Part of a small language model's weights: MLP 576 SwiGLU, normalized queries and keys.
Each number is 128 + 32 x the weight over the matrix's rms, rounded and kept within 0 to 255. Layers, rows and columns count from 0. Numbers have three digits each.

# layer 9 MLP up, 576x256, rms 0.235, rows 519-552, columns 64-127
172140094141096112133117138136115149129129123102086195141170101130125099108124104108147115081115104132131159163178116157078145100175124091127115175169129160052126164131113146081100134135199094
130158178109118140166174125112123126161127095127138146163085152113142129130193098084089130153107139111149102195154162116180100106144093152134159124062136077175110105124147107097219165187125072
110153138135100178182059119139098109142200104086163090116148148114132136112159119127217059126120144100131077089152153147143098148112064096109135131098114107127075164099141125109163102089110089
157088136153145143194097182103151109132125140154080131167119137107160146076110159132107085033103147107128216139078119134129120192148124104128109090096094137098177158147076144173200140131158151
151107077151153082125143106164188094134127135139071176152113133077060117140082040125183119138169145157095167140115148145137181137102142133075089092110090116128124167177140140111134129158136083
118143172095161078149125151081184180194161091142099153187114139107125180113136113128124154166146127101162133152109100129062147091114127092102098127164093105125081125158140103108143148102119059
096158131189080147079117184132114068123142124133082094133122107073103150093099099132124136248077098136126137152152167164154174153134109180135151106128150127131171108101151139151162135109108162
127115129149162171066156164101115093175149126138167118149127149126083149105150155109063090131136134164153118124100125178091157155129178086078138089137184128097142128136157090119147119107148169
104117064113137101132184161166165134097149132107106159082134147154156166107129156078159185164100124085086057146217089118073118162065115097161100086091136142104178072118136114075119156101133147
127124124146139111099107148121118081108092137137168156122119152131105147127153164168102168123142162093103126126179120090123079065092132102141131093111159165088143187100118152143184063058148165
066155133185152109114150118060171092157156121094134077153113121091072157139152089132153127042140157090157125138081159139125133133134166159132163093071113160126111152161165133093151130068149124
131090186140111047155146126169117131147139177164149148120128106155103145080094121191122121110136092124119162168170163166128092148146151117160121167150118148089065084132147151115158136094145147
100118172165106167108167126085127186117141130137093136055142104107158109110134058144144171119169113126101134099157155064133168115120093144109155162103083095052094099122087121083156128129111147
119095132163113113152141146106066146126084112053190071114123112129142081015130059140109117086128147094124141183156110070177162122114072020125131146088161122068119135141125144155134139175114135
168122106140153060115118087151110082159147125140112110127073061154145129078124132102057092125108128066119141122112137088090121171078110127105093122122138124136100068139096147073136106082116132
129111141149102131155157133140186114131147093093122123158115130102132118168104086149087129174139104119102126160131108126113097150091149089125136111091149077138162091143146139130125116145165111
118116141143149169220114153191157104171196141098164153146147069122103101164156147076049113065084153112122085123153126171137131139077147105166167111071045154132165077136147109081192122070149149
153171201129123175136131134125128161072165132084186114126118108093083136142089133079104079086104127125118091137115092132113114065106140129062085130126142074167123127101126121088130132168109132
061094165113114140128140112133135132155170126086116084112098141109132102114162158164118142125111103144138127130124197163093124109164159119122153157167145115064087162140121127086158141159096091
179113139103146150101116164074090019121151096079127162129132110117137184090106097121152135170153156153107143167138134151081085184140093122167095102116112088110155068119103186161099140162136101
161095137089120116115162068115109098108074126110125126132153117124103119164122150084106125171139139062184111058115194075174182100124169171140121089082143145153104145078170141142125176109191108
116155131114185118129100074151123155139115183207100175115150102130114083101216130157122170141111170117181095116122176107158121153144130132135132135169173100149208098113101058172175088170118109
144123134131083093133211152129094114145186093205143142144147102158159146093131148160163114103138119066120098155096113137102082128172078124083099129124158107113173107159092159157125065085105164
088164167094080061109096047129089100149182127175120136125168091131144136154173137134152085088115077177143094177124131117167112159124143088111102121192112121116088054087138149102127151138142155
126038098166073181145101151122093070120102092099142079135161139127127140167153105080150125117100166106089079145099134181123114145104112146104113132043138159153174064107073101104124139113123124
142126162101160166111121158137123098097146160127160111161130124206108123100125132106087019168136117141094157130140126135129112143097137099117086192115141123107160167101077082133127119127126162
137119084172105214117103113180097131177114120136177129154097107162141130116161175123163122099097134118115138117129193114142155170124082127173154160123150099111060065107150072109094117148111133
146172081193102146117147076122073141169097150214107162164122116144088088093152103172114132111114110158077149177123105103135181141124070084136087154111154176080104121105143133107109116155070160
175137135105120160168170123140107152180166127177153131145075142102105154127177105146114126182111098135052114113137104129098135108134131143108115104144113180154120126119091143116140113167104065
148127131115075104119088154103170128109093093090103127096165103094133121089090111104162089172156089126126081136181092055099114147096057147143106195176186071128129111159167098147185213123122095
135162171121078137109179154175190092108118109103149098127142156137197147148147124098191147116124228160190081107118053189113174143145150122140169100118117186134121159127153143126097151099116126
126136168138062079179027099138106165072091176110128171139131154148147140090084163117153109075115059067158133123113108140140107136120163064113109138120129110141159109116120185106130151153133130
078142114130128088141113153126140186147135108134118084111137087092090080120142185122165171127085149124104173121199108115161115054145084101083133139131165177176109192058137120131172133123151150
118121121159120091133133147132152098088103115090141128132094149145107152084148147080112114134162171167097152112099116196121052152115135076125131164125142139158109125103122142135148116185126160
# layer 9 MLP down (transposed), 576x256, rms 0.223, rows 519-551, columns 64-127
180188150078138071101173089118130119124133088136077164152098069167102150095113087157121153095122226120132105134091135097152095073141134139125108167174138211094116141137165154127146149139195103
174151153162130141166122140051168126117096120168166168134122102084128184151085132165189132111072146167157145102073078120121114169141124127133093137133166085142139109117217101184081157148132100
102125082152112168148089162150121085149082177120125084102142131133113147153151091123154142003105202106101092130194157128169096143173134138141102151098119154168080096185161115063117128145126090
172149120068120148148127157162141144140105111145121136113138131119134100171087150150076098093140067124102173165130182118115147096190167098121119150139143104073149067123131173163181121155140073
128138119137158031106081163148100139166151086123116109114144122155195128041066129187130141112113134079180075181064077135111123133104065094093103161098119154128107114149136146212126122148137118
135068101086144165153127132170178178165140114105127124114107093117149182153165173126115153145216147118095092114167100138100167143121115128182102142118136161142140147158150098049162178156121123
140140175098122185150135133166112120081148090138153127155174108169125124101092147140130086101082143084111125153107177066126156147116066112153090164124193076139165096174092131177165137154080070
157114189120144094166144116068103133093141127063113066118135123178120099099166120122142013157158064130139128108175131086116109162086154160162146107123115114112077148121102085150138140035127091
129156085139116142177107080164150177128135120124156187150101116113050147146070126135153098094179093107150145119126145108175083125137141089135151118076126113126137126136076129142098095119148131
093113140161103120157136130085177117134121134133077171110175147129108133166132153161188180137120101102132227097148157184120102156182126121134131119110131129143070087129147068150163089106136123
155142140159142120086140131136188143145201084122159140231138088144110179143089113092122130163059114180111103132146182141114174114146103089166132116158171150076128136119099118161130186124106090
180056181186084132103184115123164131161083144202171139132164082120094180095108123150120142105145097109127133082138153151120108135152103129120172107102087121123119131147155129097118109153132101
072162108181112154105124129088100118069070134105085112126111090136138120115092140126183123092195098156168102115154129151174097141120253071137136058089137208131143093174090162142163112169164104
091136161173103094170141143131109146100093102160130153129164120192057117123148127066181148138143130155090203123183158113136144140089124120090135172090112209111084138134172105119143195103138128
130134109131095164112084147099161136083130139095168138150107151105084138179153105177184154094120168147041142156128129068105124150137142118093148131105128130065159109111113158132104088104119146
166083171105202130143129116107099154147165099115174081160123088122115143161049162121106097120159139091097091175135133152112148107122096085172126094151062136116081091147121178189129095102075171
047090103073078136157149138142085067165163148133182118128114119162133167159138118088140152212125125072115117103117153179111134112149137165101140140117035169138110098145122144104101162112092112
117134129134132034158160093161170161154097087103124090080104168070184084102107146166138148098111063099126113166127124205098114145043129106215202111160148111128083111141152090178114112103130152
145147105072157124139074144169118165145112102125121057132101075128158099157139157092149101113084103135138133119195098102124127069098124125118102123174174151162062126154085120124131167142171129
107152140118101169165110141169147155137093085086127136106153178117124081091064128118131157139113150135098158171149112162145117160155083100174087159121135102106104166076143174126129152057040176
147138139103138092135108128110197037122143143163062127121154154111151164186078155114143104160064107134124139083141143066163124126149091135088083112081142168129108140119132158117175150125155092
184165124112073099105107127133142097133166118177121067088084146155113121097181112168114106170175149111114112102142162106128200150094127161096136114180105125120123106142123148098156113064132054
144107119115122060136188164122163210100098099125107090137154131066064166148153188168139106128157143134143171109027111129104085222094161078167165113210124138134119131125122138132116110107108181
123063116124156085096134113103137152104125124128094148135164067105140102106171114135112119118113194149116100122130104123113095123084194151149102134107118101136091131120086116116098153060114124
165105130081161099100185091086107120154100130121084156117143146164133116126078127118150064118045189157091127102134124138135110091078142085163143110104149122142156062145122135137132131128186149
133165157117085083086176150118129049140135150155137158132133142103172085116119109129127050077107160171129200153165168142097090100196130091155128069119197117139139150123137100069141113070184128
112119130092127090079187098078164182128116103073112164113138158190115115145123110167135116035126090134106127100206089189140136109133123096158064122136131131162137147110135114178094178130104116
075168144134144063181105145111141148150135105169185179173121096088106149056112106090109136208114153151100131121143123151151115129079169166131123114159139135107178209158175083187161118105088102
151115119110137096139133149153104168218205115090142154145167166115125083157090171136158159104110062034117151147194147117132130148170111155146150135131108105048090138150114162178069147161118138
131166080097113128154103101138121129131124133118137109095091154127140203098156162124124111123159107135094112098088094140112104055180138112110170199165108106115088095161120108134110064122089111
115149194121174165086215145133141170067111152121158147106073075120135165143114136087084110121129171136115144086150115104136144134109209193142059088164138148092149182121088173083128166130136133
171135163085113072130168118194076158172111085154131158074117103156106115086074107160140132179114110093203158134055182077119158141090154092066139089145095143124177087130105102093142169111110100
107098115127164131108086163148100128110120085083188138092085152108139139133127179112124151113083154069105121136126150065093130091122150134134125111153139177149108103112175126102100067151106122
# layer 9 MLP gate, 576x256, rms 0.221, rows 520-552, columns 64-127
101084102133129107154122137060159161093165135152169155144108139145094116097048086083119119141070132138108060234120121172102160178131122077122124123042210121107182149108120136155106108152069102
109107125128127157106122143117124102122114168134184042130133035130110094154098098141150195077122096121166106080126094130140157162160126151126114106131129083162122192078084097147202109088141133
119121099152131148118060082109121120148144203120132104156174179141109130151123116162165178132132099147100065167148066133126163119165117169147103119097161096150130151122173136111119113114107124
090090107147146120176153162064120129104074112047189172161127104118135088095158186121115148118172113079063135218179078159076136101170142124150146133136136130136141147130126131134094062118073133
101136107071122112133080141171083120140143122149107114138117104087122082138096162143106130138142142126157143089133124146166103149168164103132131128140063170140145092130139168156124078095061102
154111143150135155100115145126114085153143101168133142133116077099136139125109161141097161088122181128149125094149145111170157245127123097074136114131090086083072103137150093120085092106145100
152121146112089175149154154139118126099111099149115123122109132133115118210137086139170142143117126141178123174152179155171087084076080067125143084068135148130109175105130179149064125127039145
108102093121121170152116114090103122169101094082130110187138168085137098122124169128121085163117096107131159167119128101117150072130174127132024189166104133048104106105171114112139144135128152
178160167126100110163141156107120144122103180116147143122193154096175144093126159189072119071170070181146090137131157082112156147118079126098099115130118127070110137114157141201156091144112105
173106092118111088133129134200186114090129177130107131186100176150167144144106132146103174145143109131133092120152127098127099113105132098123163120146148150141132094086148148125167171119124106
127118132145154137128129144172135107064141147074126136128192137075081100117181107151133137124178100134146151169104165133164170163124176108116134065095070184069224124137098098143145115122144114
131183071087111058112143089169072144124143178086180149160136127152108137119098108142139161136078118112122146143149140086126026168098115140183153153136129138224132179149163088130141156100082120
114151164117123111094120164111126107107110044171140188141192144162115130175163142101146160136091135137211142125153152133122173157158142137174159164097072120127177121176194109100195121168125066
108134106107149111190119110186117116142088121121098096107100100100208127113099157149114115210150082125186140089141157130095156177103120096165120172125133138112127086152115152131150113199080121
170105140136118072136100136100069162130167119106134097127133138134085082141144094077167101112084147167096149106151129187081167155116116143170133130054135143106089190078105151111178090126152183
112136126119180106109188120147125118195145111164106075164167143154113141108112089054120169143189151094115052156149143150169207196123153150160222108184102126151153158149115078089140166122128119
132124115206176179102166160120152174103122124168163132060134075131086112126182149153154152071155125135125097195130158103092083133135136116110116123127085118122160141095063141141148138149163212
103111128146190159105079171154111135092103143166166124132127112087160109118170110105162129139135035196154073143186216053139101155111087137146127102093112120158130091173105098171165159124127103
141080130107116170140122148128137109136145130167150118089123076112104138108150155126172149048208167163144098126142176128137103132075167107141086147110153150097148146207140105089105114135141135
115118138150126209101102114131149178156117131136122171115159170091162097098174106164107172140157174056184096125160183141118132103135117157176156100095150103116098166087215107064227140123221144
140083160140120131099073110081062120139168138166150076101062153068131093122136139098153117179131124098096130115078102091121147084148122136158088183078145156106077157118141139063133130059145152
176087175044112124070141098155135096123129131079124165079109082082153083147114117089100121120130119132121131154071138094095132154162169156106158150109164100071139138138153124170088145092071122
194097177107115200160161182104093174220068141146172127135089165090157090133150084103103105125156114157157132207143163146096117101156149060092124086133108185155109127161130084150204113133115131
136158105062097205085157147156115124174081081140107121095117093122105172095120140092114159175160111143116225130156142105145111141073115122151105082143182111102077152056130170115123106143149080
087146108104138140104100146133109165111145131143065148085108140166142139183135147175131182120128101115139140152107138180086175157097102191111132152208132177092120098124091125167058136136079092
116115128141149097068133169060122138052119126099090084147128102176173167128136134121116153080153175135102092108147138123172141156180119130163172131156158139069161169164174118095154146143062127
135116142111149161168091153055120115204118092153136127169109125082158149124125096121161199097122167118117142096177186122096107119101132075089110189182191144160148148105122139164088133114157111
047115129102138152141152164163095235166133159110150097137140177148155167095117102110099126178163124148212155123137109115175144100113119163092165128133132166170180180100141110112127145156151121
093138153113058065149112128131146153158132112141088141137157118112100164106151140129177130137161084150119130060092121116077095091200154145123117156125122124107086135138139068167111136100122098
146124208143104126125126096157105153138133110164121159143149142155100114093079120141121139111104145099120154167157133077145083098086159083190064136175096117130161156101114149104130157162192104
114155110174105137094164132115116144095107131152121159175132125134146099137171148109091169141150110103134113144162135160138154120124084172126076119102098146123193144116129111160110185210112070
111106133088159187104098117139076142151135110184084102129067131157141124123156068157179093155213099056152127155083118070147153136096117105123166117175093112134105118163154117172116150099102118
120159107158151139122114118138102105142138174120079129124109141056131116150121143177112175116137170099175099165172147158138168103126153106153106151165137119131195154169119092139127104148064170